{
  "n_layer": 10,
  "n_head": 2,
  "n_kv_head": 1,
  "d_mlp": 640,
  "qk_norm": true,
  "beta1": 0.9,
  "beta2": 0.95,
  "weight_decay": 0.0,
  "decay_shape": "linear",
  "final_lr_fraction": 0.0,
  "batch_tokens": [8192, 16384, 32768],
  "seq_len": 512
}
Each number is 128 + 24 x the weight over its row's rms, rounded and kept within 0 to 255. Layers, rows and columns count from 0. Numbers have three digits each. The size before them is the row's rms in percent of the matrix's.

# layer 3 MLP up, 640x160, rms 0.119, rows 507-639, columns 80-159
107:147172174145132156148160118168111142111120099146079153112144148110093125163068140136131146165146141089097124155151124145126095101093158129115131115164143134091147132138136105132108165139122115132089140109149191115146096113165117145152110115
105:128154087141134206165086117146114117141147134160107109128148097137155142127135136142113102127101132123159096153124093143124127114109161158131089090121153063111121135121136107115122147086125117165091102146168164151092101095133104126155133118
094:137174128154114123146107152153099114111120172098104148169119148092065115104118143161170132150144175107136132130098137179128088089127105111168135147133164166136122105138165143139129140188137128121173145115145099127130133084128128088104151149
079:155132134136092098151155172117123160123118107126120120091151188119094127097079140098135140143151158091110123162124135187124090118113107074119156168175164152153123101127151109154133135166141145137137135096157135146159141107099153153146154118
086:131109111113148127127138124070114125117144115079114182150127150138116139174106140118141116103123142153105130122153143143101121111122162110052119135076107165101093083121115114137102111160138112145161140146148116155116107082102126125080176123
106:132165124123139143116132072093149121132151140120135180151164127084151129094146145103165127137143163134120113137153089134121122136115181161109102139121121100114108096124104139149143159149134157103139146145107104153092086093137129135118157130
103:123152089088128118131128111118144216135151116149121165146117150097088134180112161151122138154128142089153141134132107191148135138123149131152087080133134125105118134114150144144129137110127097114121114151154134120153097099140141088141132129
106:124125123150146145134189115132095144111157143101101121136122087140151178148151106156083099200107091157128153148128126142085118112127122118140132118108150093124117119089142141122106110117092112102156148121115140148125149153165125143135141180
097:084140148137133112147101078130123147143147160119113090102105117125139147160169115161107133159158125172105112141141136138090080107156131153142138142130138108150129134091101096129120165127100152147107127110135131102145121120153134123136125063
089:161132139137140128169137163145086157135142140155102142111121137169112131146156131163084155147095114118112154129145070167109136106126155101159101124119150109122113123092131135169116141125134140150110130161127133127110134131129126121146144128
124:121108116131113141146151105132130107118142119151126138125139101100100135138094137110158111126165144140081103156085093131140105133179109125128123123112134175145140076092162127140117147154118153117114148126136140126147118103102138083112125136
097:072121161148120170145134111168096102139152151109128094195145110162144099168116138108119135150110150138089133107141121162180132089128122120130104115126155119111111112125124118121124129086160137123095104093083165125105142086158118140148115143
086:145130102132156170117135090154131083134174135175083172153185129116109181147071138109160113159114146095107119190124146145109143121140146116143132177102146122118107118115112073159110113145122104115154180117139125137097144113142102105127148150
108:130116133167140127147124118158143099130134148118125147132159131092123122105137146119136141149157134091126146158112121136132136149103134145128124188169133118128145133091140139159112166131118145130171116156146134149137085173123123136118112132
099:130167123111121168165089117102154106129142145145122125184148113088153169120148138124141122154139153119142088146080161133171143108126112124165100132147135129155079091160119125144126172118098152104147148110140120123112128074130101106109104165
098:136138119191172159087122128172133111110177133150123144142153142136164152159109134113131147141109130105066123175142121114186112161109136142091128146136112134102113125086140093180128108142113118121115124107124135135147158149119121108154124111
100:137128135129107158160150094076149112155136153098160131140140131150140166096139133122108117137144139150102138122067130123100176150110133111132152143160151103119099097146078136132130151138098138110139103156152123129117150150128080091144174117
099:154133140110136117139112125131128119123116161082088131132126152103119165133129105119132150142174107136135134137112136154101124114135203128126107156143171172124075088113128089130112134098082125128155155155131123136133135144130118157134125120
101:121124078155176094149106116112102128138157150165132133091187126127090151147098088111169067152175162112122141142119112121124131135152126109122136140115146105133157128104113095129125160145142162155151150108197148152126122131110140130124123108
120:127117115146126120131140130129135148130165109109138126114109164117107140105128117109137076147172166121111114133122140144157147134141127106142085126158142114110119093148144101144136122173064142148167144104186152130131154124127100127114107119
110:129165086099114116149123112126148125123178137114066143137136092105101161107130147121135138175115131134106122106102131132097118139102144104128101130136119120124152096122127091141126155145125135091125119118182136124103127099074111104147150168
105:106151148120121125139126130159148083117141096090123160105129137108121159145148117136105170134140159117132114179166140218141081140117116154124105128129125167115118139140078134162098168097098100119133127167101136122152084131138126139127151150
114:143185128102129109137130110112104153141156158115107114094142116128146133142174107114101131161105156156094105127138079158129108142137147084109112150103132087124118120135098116106149173117102130123133141149116142154071082133127127136171151127
095:114139107168144153175097146174115112147120158135113109161121141102064100121178122096137132120167165166118141119119113127080129080126143130136118122112182119136121108134100110117113131150118146142142148163178132133088155138077107119155116105
103:168163079133117144174160115103102113149155128131119163135154149136079206113112127094130088127155098108122160153116125168057111172130123117119132142160128164131125139121134131093096110128134161112143149177178121153130110146139120112117154176
100:163147089100156142153115078093143098144144125113137179133180116114128139132114136101144126135168142124102098159107134122107156134116149135086160150122120138127053087120114110164119164107128132093097160136138090140132148104126132093128165150
099:116128175129124139172114120142095130144156158128134104119105095115145158124173138142117095144100161146133108126109065167137110167138140115127128151134137097125125160127087133137090185127128148120110113163165134127086102122129067116132146142
108:105152123191141114097134147121112170145159145101134152123119113056136091147138082132123124114120134150129115151092133150125107124131134158151095154134109112113139092123104129140098166136099097117168123122138134131096069130141130071098176093
094:118142118172151192164124149144147096123128165138141100117117145106138148137151128099080114119156146147140110143108140141130156115107132116143116127143160107131085115099127133101119166130104134155154143123146144145154174122129125146127143113
077:147151147097137152152105103104122107176125118136130114122142125058124131127122122142123113146142181126145088120102103146069174102144149146126119109163197136117125110156117143133143169098097130125145155165150139143088144119134121073124140128
100:164172141116117143130099103136128149155128142170109099126127191151110169084115159113098152130148111085137081199097154166122148131120105079143120126186191118120116120133121107128102132157096123136120153117147143114152129112136110152110114142
101:160123095120174119104113065142138136129147114158161119133163148124119145110144120141112140122145149077116132122125133114135185183169136065137141122150100124160076101118100101140133103175120108091109176161130103161142126110110069099136164146
101:159137145113160126097138139127091154161158142107116116143129155143143139122164157113120163120181133093119122149079117133133136126146127122113128179163142149116092057079095126143105144135080082090181174144151137145154128153143145138142155124
090:146128136140137167165135146125119115125191154116114097127119170158108125106122138140104102139124133101148145121128105148130160133113102080127143117146131090144133063104106115185130146134077125139142161123147106125119168126122112095141151138
107:145169111157176161130092095115110102115159091143094104141135158108160135088124081124100097144153148123123163110146126152174120123122129103126131175130113161130122115141147121137148103136130124105128152078112151145092077163125123094102110164
098:131121123120148118139104129125128125145215106144133093136113096137106169090161090131124114162136147152110138091128125156128159118143153092132117157128121137114147060131102116113094134118120132076164114108130092146108155152117144117140196129
107:175143134116130168181136118177168140131181112149134143130139150143134162096149148115121139131142145135115123129093133177134133130145119128159093109147141118114094076125097123142126142139125100116177128148136095150167148126111111127128198136
113:139156173137131142159129119144112155178128170186125102154130159122125155140136108142107110173156117098127101142112126128102142171145134108117125158163121084131147120139140062108103148127145165130131174154138149130115152096139087103112105129
105:178179116097105164165131124140127158117144119160126179129145159123118123152103134134138131147149118065134136154134137147075154115157165136109077117150133119117114165146165127112121132118136123140124146143174117110146087131147061110135111111
111:135156124154126150129122127151116106139136159077107117118111143113126113091124076153114104168116149161123122116084148174186138126069135087148117165166178112139117099091128142165120123109116161117212156114123141128118102102170143158100125119
103:099142117117146115173130109127109132116143101099114129107127096098149168136103099162131139175120125144169105187135114149135126140140159151110124108128125126164134128120141115117117115121150129072124143139136117116133093109181106117181114131
099:119154109139129113118120155136154111149190152165139101101126169135132143093153139069137108123160147106127120151093116148095117150123112135142138155187146116088117118098114126127103146143158146082091127133126111117119140122118133108114137143
073:143164140158124146149107120104101169168124151157104146174169087080145143118145094155135125130138158134133127177100121156154183135108152142141135123129151114098085108143115136115117159118107095122168122161120138131119092142110111123141131090
106:142142134119117138144166117131094163156149150094153105142118095096147146102107109143093141172123126165119150159097103134136123144144127130129128147170184135133096122127139141156119113124109129089193132138110125119146101143123099112101111135
079:134111179143119129142145139095121122155144109145092139153135126136108139156146101138107146142145159146114136148145140148154111103154153114118122163117145131091123094108117109166121178122121137122178143129149148147110081113099129126149109105
092:129132080161140114132139146088108120152141156146154159101134127114127110127178105129188133099134125135129113137070146105099152117139137099134120204097116121127125076138123127089135152137112151138147123115172093142087136134100136134095155128
075:144180164153119141099120119094109146182123121124128097141165125065127145138123097152124141144137162125136107145103092122073143103122130151143145137155156156101103153129119137136123150117112117094131111155134138119109113128123135097113139102
102:196130099140150109134181112165082117107172089119148129112133143131139106097100096157134116135144172125152122115152070135103107174140110120128080121148157124156117150150173139151106115157121141125153155119142128131109125135162125079126138156
097:166144111123135152139122134135117093117117140126077135150119146093125117157119114151115131156130133152120131154146137170145093075140180122143131151145183121129095100145118093111144144113153124129138137117129130121138113129123095160133161119
112:177139148129117155155151108157115175137114104120091145141142120109128128177112172102102104149144122137060085162170095129134101114136129117112143117128167091129147123120138114124123178144129112137087140138124176127145101083133080120139142155
096:103132160129135150112169113105115147136153172124072108137106134133127161092128136142121079140119131163143139136126144158130099136125160123157147110128136113122098088076133142083114125131112125099114115133112142151152119148153153122164163177
099:099089096163129125126134139127118153144134145163152117104110136137084140152135087135137074118138141150102130131094089138073111160143144121107147132096129097124109102141132108142095104151102156139154154140172116151093179161116138122110166127
087:128163144198159161172116136117084091144118126121111099146129145070111153154128121115120149140144157122163092131121109164111118120152143130123086151142159142124084118134145148114126124119092105086102142159126145131122152118116137117109148127
100:091133134149141136145085113175134162162123133153119123121142067074132123117138132148203097148146173134123107143121107128121161103094150157153090143160147065125143133098124135139132155097122106135134105117132150146097104108146139126128132095
094:135130125144117137141106144118110117145116109082133166167130168072109130120112070125139135117139156141136144124113159168152127088138122073116157137117130148107101090158111123133110154111085111097151128113151098112103106087110123100117160138
102:084183141152127138142136143170123084134123137084102106107117152077154135101127096122117141127134139157106132132109155197191080094095128113140116125149177156111141125137077119164130136125146123133140121103124170127106093092130144141117135132
114:114136150159104160170131122161123143117135159129109129111094184113138187162093162100139107177119180136097086159139137188089089128139117139143114120160134103111129122121131116116110124135144102122097130149115151113102141081091146141158132179
103:129116152108143141129128109081142163117113117107100120135154140110091193126076126132154122176187145131109110161130141121140150153127160155099152140131128158110143102086142135161122117143111091099166171138160139124134133135114111164118121160
104:092130107124158151193111126119126136129146187092137100094126134126115181136153141135146148107147115135124151154142122137112095115142170124105101141122169157134110126079127086118053132168112136127115160173105097120151134131130099131108121150
099:152190140128129164153100095138131120151156113124094107131091092123112175088154142121104123130117119158142113109122128182140094114137143121164134133107134114122117107152114118125143174134115141159139134115148137136119125123108145134153191107
100:087101108101126129141143140116120082173141133182149129150116132108133118139100085133129155138134116121134078144146111111141145162171156142119105117166108090093130136168147128138080127086112136090140122118122135131084159103142094094110127155
089:169137081166122107127132117122120134139123106165124129095132140105094125112038120148159109134106118133109107115143106164145162156146172142144074109131152162114151141156136126133125107111081158123129129116147143125110115131099095111168119106
120:167154130103168121140171124091121134156145086128119131189159094156096122125120141087109133149147133145100106140125107126148139125121158085127110123174146162114133122109121136150129139126106116138141170134168139135125097129149075142105144159
102:110131150125111136154142127118099142140122112135112168141117100119129114173111146114147114135111186132091129150161098126114088161079133134120126123171169117146136138109147152092114169104111154140105134149150166114100061135139105134106130149
111:105136115132134125159163145110140135141129162119133112117139099155172158088102114111133154129111138150124130163082137149129164136090122096119124164150156091096135119138126104121140121152085139112137177124138125130134110113184146125145116176
108:136139095137120137187130131124123130127199124114110120125148124146121130165109094097096108175178125127139122176097110143109117133140119112128071135125135142117092107119134071127145117119148117130168137139178156134124144079122092118105125130
103:107127132130116146160099129135118147132166155131100110134117158163080130133144133129137149130144136145127120120146100218092110091138144085133052117140151140137126118116168124148106129122125166152141127146142115113137056097135131145118141118
098:110127150155115171107140124136133159145127140134129128128113144101110131116155147146134131144168141135144121115112134150148112090086132079140142127160133044099127078136085108139122170167129131136137099111096103119127139102092138135123148130
096:122098122139180109123167100143076111139184109105148123110118098131088163144141141146152133195133145106096116096131090139117107143147161122107151104136117100096142143109096091169097144148149108098113137137116146140101128126113129115156174124
111:132158121133145116158135085139110123134119171093092155147196124099115121165132125113077153142138107119137121148125123148137129128145170172141085124084142144129090143140123077158115135087125140116156126158118141128155117107096093150158133117
104:132168161172117111135104136110095161119128109124098103115115172141143157103084139125131180130148131137140108134137173160127118095115098087119137151180181130125130112116089150147154148124108116117132134127142151112168139137150158129157125111
090:118164108128169137164144112130109156142134093163129130138164123110129119167064130103151121155125142124111124174102116149136175128098135111082068107154132100110100140123100118150126115092114093080152149145153127151090122104130078089161161126
083:108122118113129142137151094115099151180130174112133136143124136110101152157123072100122106123163140127114129174102101135109154090154148121075088113095123171116110134134125114142098138142067137087160145142129128139118080073102097106135139108
095:116151149117138143138149111148110136135153107194110169070160086088093149115085148160141136143125113154174110132143098142137150155117137155125099116161127156033157113134110133133128125101115112109114134154110158180124124161109132132152157137
118:155134129136112118121141131120132128119123141081072170117121119093117127104151109149121103179159121148088131117132116151127112102120174116114146175134166120146120111090127138127148151169107144116169148113114131115133113145108122131086144126
113:150152150134146127164139117181086161156137131143096105145150142124115154073122150120117115145146138176120108131165095144159093082099188089133117091145175134122118111136092127138106140141110156140130154148131158167118077129151128174156127148
099:147124107141147105105123094119116131146173125133132111167127112114134138092126089105078091154132118120075129149139102142172124147149148095134087081150125132130101112105105126161141128177114153071160117085133159142129111097152079123145128127
101:129157128113106141125133137113130126156139102147139141143149154076124130100130115097174094161178129155147146118114140121129197072093108091175096099172140149105085108129128135186145116147129121101115119136184124137110145130098138109113117148
099:126123101101150138170160148113109126140146116133102168118154164178141120154094091100103095142112099101155135186130092177132111117135177156089112111140121169131137114088152141125112102137114154128125148126120146142117105130133122138172132118
100:110113132133156133189124082135112110138119126116152106143110142106121130158118077149133171166110112177130082171108117131160132146173137158139123119157148090133142121095125097105137128098134148117115148093132133109126135095134108113167114102
100:147204162135133174157060135122159126166145079149125125118113127120137109138142148125124157127119195100125103137154105159124108110113127084098106130143131129141139142126132129129135155112106128136119168157090171138131095093151121119148141165
096:148145155135112154116111143101096158174120109200120112197139161123105159116120130115103114140145118132143073126111157125125126153103167130126103139184115124086087095140120123127131121138134140115130145116126152157120164130138115166115117120
095:140150105115148117134115106097153121153123107125115142135141112082118141096112116140140115174143132151113154139144112152115112182130141151140103158141119119077126136135107110177147123122123114072109117126115102140049143139115119101102140081
093:167118138176143141124130101162053121165129124150136117143142104131126102123123116082145145118117118096106128150152114123150119122117117068103146126139129103123149143140127103147122190181156135142112168104126131154111120105153106113124173135
090:137120087098103117107143138108119137117143104141098137141189158125126152134122114117119090180138136110099112166138145105110121159127138170120076117135112086129088123109102108172137152150154124148139157125176150132127160120178121139124124108
095:133122059129191146143112130132120136130140126131115111095202151144113162137112131111139102112115145114079141163076132127139134144136120071119128157133119123122129099125118097128145135141113113125175142100161115144143162128106086079164154093
096:156140173148147110135125116120134120125136128101097107171110130137123138105131126087082133149175139107161110146137138150162111117103135099120106139186133132101104093094098149120154146118133134114118125135124186138119097156118100142140114148
109:142172140164151165134155116126109110140137097140115096131126174079072157105056098095157099128148131142118139133117111179166121094122108066139111147172120132135136114115146107158156089168122151137150156086130120154146154142155154121141148091
111:160151115119126125168141095152095152140120097109081130149137112136123128135131161119194125133139134140132113168146087174121123097103164138096136113137174137104148126088113140119115152113094152140109163127137131135140072127145107136141130127
104:137113139144123124153120104113095144112132146108110121124114123115111169123135123157138148125155146186129159127142134150131129111129150122120157181121180158115134134072099136164078127150111103132155121120182134133110061145152150156103138148
097:150167143128143141120141086152102115122123106078111149180120100127128157140140114128119145187118120136102122123160098143137074108121129095127110115090133128111136127094132152138152129121123083076115135128086188161097076143142102128162165172
087:102123084121122151129129132142166095155128162137166157138158125114103108135158116115172125106098111120126136128067142138081164107139124092091131139099119156105082124105104126140145118063088107136152139165123090159086140127136127115118121118
091:159128140197146126094141143132109129117140086091155118145117097124091126165132155099114121151136143069141135131143109185181177148095109096132128113136161121135134117116151130213135153122095122116141131134091111128123081138113137075172125142
104:129109099130135101130136131111114131147135108085118111134114117095134144109097105099168089116116156125126083107089098127144159149098144129139105124121147086154111132157127124152117150157097155155173133125154139126124150120122083094120132108
088:140093107133184142146151128153124080105160105117144144067167161160121184130117102111146125123128143118123106137145108165145073111164135079114142108124149137105163097116115134159118120165093088118126113110117103123158138121124119120160146150
074:118134170160141169158140113099108128160150122129122124163132103095124153180101120093111122152142165175118118140120130159117118103129116117111122144138152148062098088112094086132109137116128091103101151149142153130103102099081118105134168142
100:122126147129109117172096099139120143129155138116118112103139160129136144136133163128101138156140149109139072187109127125113103129137127130103078135149178096131125112111150122114105144150157134110138145145134156110156075093126104097167084125
114:143107141136135118164124092136128164118131117170155098112131165112099157115125137122127124171217145121114094128123122127122127158164124088142111119176151140108124122143165110131145099152141127135114164119161139121137174149101125103127128198
083:158140112155130134144129108115129113137168129135090134147178106116133178149095141135082133147143130165122168157109125149111147095141152115119132123146124159098074093078124093147187118086135140112153139092149135132134150102114129138134155125
109:108172146159149136151163111128140150136167162107145109146143093127140150163139130126134115146119128132139145150061144126116119114119147127151125166121120132137136126089124137138128151111109107103156151116111129151118091146190096108148152100
108:141123139211124139151134097151116147133149131110127169156098126112138110151127090129118107131148157114088143157119125169115116090138130149135116126120118131131115080091135148137129172115101114126183097094154145133138072131157133100128189114
093:071081129169197152142146107149116109128130143127155103098151104128113168205136112157098115155153125156095119131104108160112115142155145138070153191102160134109134144082121091150079091140125158138152120178138140137159095104154133130124104109
111:135158139153114135137139127145110154105146089120081156151128122102116130124150115075157100127151126117126107135127120184114139117114148135120042103105121098156109128100142114125140135091133104144115110137122147153091129102125136137149175139
106:141176133153123131148090123133125133134129131182116102145149138082129131095073113150152126145134116087113130126121145110108106108146122081137107117130154151137103139096163114126151099146108105074097184061120139120123146123113137128115141138
107:152143104137130110114138093101137144143169120109121142141164137095137128102141085078111066155163148089112119131127155107143114147093154136137138144138097102123102113148130123134149135161136150086112121124138162130088087124150078113121101103
115:138162152120163146112145068104114067125141111100102116140131141149154149138132075122114104174119127134127131136138131140134158156125122118133172152159142120112123118124106151112155121107102117101137174105128159151088099147142063136106124151
099:144119137119105125177091154081111145139130139158093135158117151104151117113128173134141145125122153176121115133130100142122153090130163135110109145160166121131120125122121124125139150072116111146112137175157142148075123128126125125141167109
102:147136120184119178133107130115123118164138123155122157112167117165120151103094137069154092127181133104130141133131142180098119104110144119129141118098130148162142121113131116114120127175134160141113128129165111169110102157084163121111155126
100:104131124107111183148091120126134098148176113114118149140120097118142121138127118154118137132113132118144089130077144164119109123144131166117092087107118102094157101134152109132065140106116112102137133121102137144126127073150133106127165153
110:111135092141146199133093112153123120119137130163153115152129142118103172124111116106146117132176122105105142148124148129105092087157144143127093121131112163101100066134139082099109113106160141131130187110135120167115174130136144135091128168
098:157152132130115098134138118112133129153121123107101142133133138110076157127096057053147101111154117097141131109119106142096100137106126077107102164112132123104139138142108139189099158177106149108141150158127168155105091118128117115145111160
113:135128096184146151116164089111132092134161101094109164149124159110042153163119117100161152134129108099110127107136139157120144147126131116128124166122118132119151097103099126134107168126143126130134107129148134132167097094101129105196140135
088:155150165122147151183106099134107090145126101119143115116140116089122147160125138119141120165133158102134103145095109139077142121130153130107102117146182150150087122149122122123124166134090118108127190162174131141087148102119110112159154148
111:165139123136157138149133116144087116134151121112116127113155158135123167111084103097106162129138128127119139159142096153156164154126107094135110148154147146124123105105065122171131204104122127133170160133163164156144083093112115131186132119
101:164112133117136124101137082142104093138144138134126123115120108163062135072133073098123161120164134123150138128147104115114149181140092124114117125168111169115106061136130124106138110112103128105153157108129086153143091160105114108074120134
089:133164137147115188184103060160096133147129157129122136145119147094096131176100132140097124164117153095130105129103103155089105131151149141138110126127185117106123128121126123122123126167080105108144154121119169146098138101120102136147147098
104:160095091154143121103124064168097143129157146166148137105133144093141132123133122123121111142125145124034087110113121161121105140148122139156120135119150093107132103079093140164067121172133121104119113130152123140138106102113143118141162129
104:140187120149115151126132163125155135115154145136099158113161145150142146138150129102119154124120115128120102165088128128123096120112137105086090146155127095079104091166116096134161132153081118135111121133161086123145143075111112129145159156
100:135156127108127159125140128131112122131173155105150104182104152138148166104077125137103133162152152148114138173116127155174155152129128136138163105168146109093063094127082146124130136146083110099111121129150164145138110145109129142117151177
110:157124165123159149192132067112144113154144096115105127101173121152104157158122119106126141166171130086133064133148106126090124132120123104083120168127114134112113126159131062129117133088117116098095157159115114118128128127145107098107137128
076:101094146176134140132166107132111093176148118115099120148122131100107169191129104083136109138154145134102132131133127161104082108133121121082113149127151138085117083095086082125088137172146115111109173161150158123128082095085116099123170138
104:118124086137180117115144081099127118140130101111111117155115092084142156106158092100128069150138136125132109129142130113132108117115119084111080141120120125146136111108113113137141145122111106072144135130109141143097107124188148112121136138
085:093136119135160121110157132153133095116152140134169105120161113122129155107106137153122131129127129107136080168116152156148110110170132130113083129154122168130130119115148096148100114172127100074137140121089107120156148091141132141170129156
089:163150127116111100107152110123151143140139131132149140154145119088118115097120120110122116150104185117106116132145142129149174174089094122106124123148141107104098114128117159147161112127106080080143127108130132124105143115089124103167152156
086:120097135102099138141152053099132125146162138057152089121104142163157168105116131135117118181128184154124105154122118119129149171149125141129127127148137086134110088130111147107138134145102114100099134133133135135111134162129097106138141122
111:144163156097129139154154120087118149149126133121141168122153130110117134140135170146139149123127184146118087131079124153116143135119129104109144150169165115105114140114102116170113189134138144114130118186143121135121118079105114111121143155
113:163158128151133121132146117118137125151180111137136150168161091112110130098127131104141093144142107089111146156077166158124154110101146095169130158155137137153103091111136137132146111129145116106182133122148141135144118161166105104123164105
104:153094114136125108140086087145128142146174147123125151119154136096102123090150081131162122136159139100134053134121132110097114133165153147092090157114120143139153101100147098112098163136144098139203167128163105114134103133146101092151134129
106:126135141126127129189164129147124109105165170108099072163095146145153180164149126095073135150151127133145124155096157167120131120125116135138102082138128129123078093100128133101125140126101132122113154122141173118133166085144122138127144172
101:181208119116115187153099134110111118166129165126131149113138134107120157110117119141150108123149123160153130117115110126090126165094144118147144129093148129135122114118117130130106127153061102156120159132134111151073138149102122142151151145
108:154136129131074181158099115132145132131126119085135156191131106112096096139152114110161140150139132100117105131090137161086170158092123114147120094167163104135111116156119168122089167090126120132128120174162152121103130104104121121176135143
103:129159115113165134153111087121127145148135092140082108141112158156183172113143159102068094139118127123123096158111145137107109115129170145134076181167121088132106095106140142128087143165131121103119162116112145124125143125143117110112107115
102:146161186120130139139122117129074155124132125129046134142126115090146108132132112165102136137156143076124113148157102139129142107090176144125125119172129120151146152102164118127139161109146146137122181125125168123106118124172116115131134132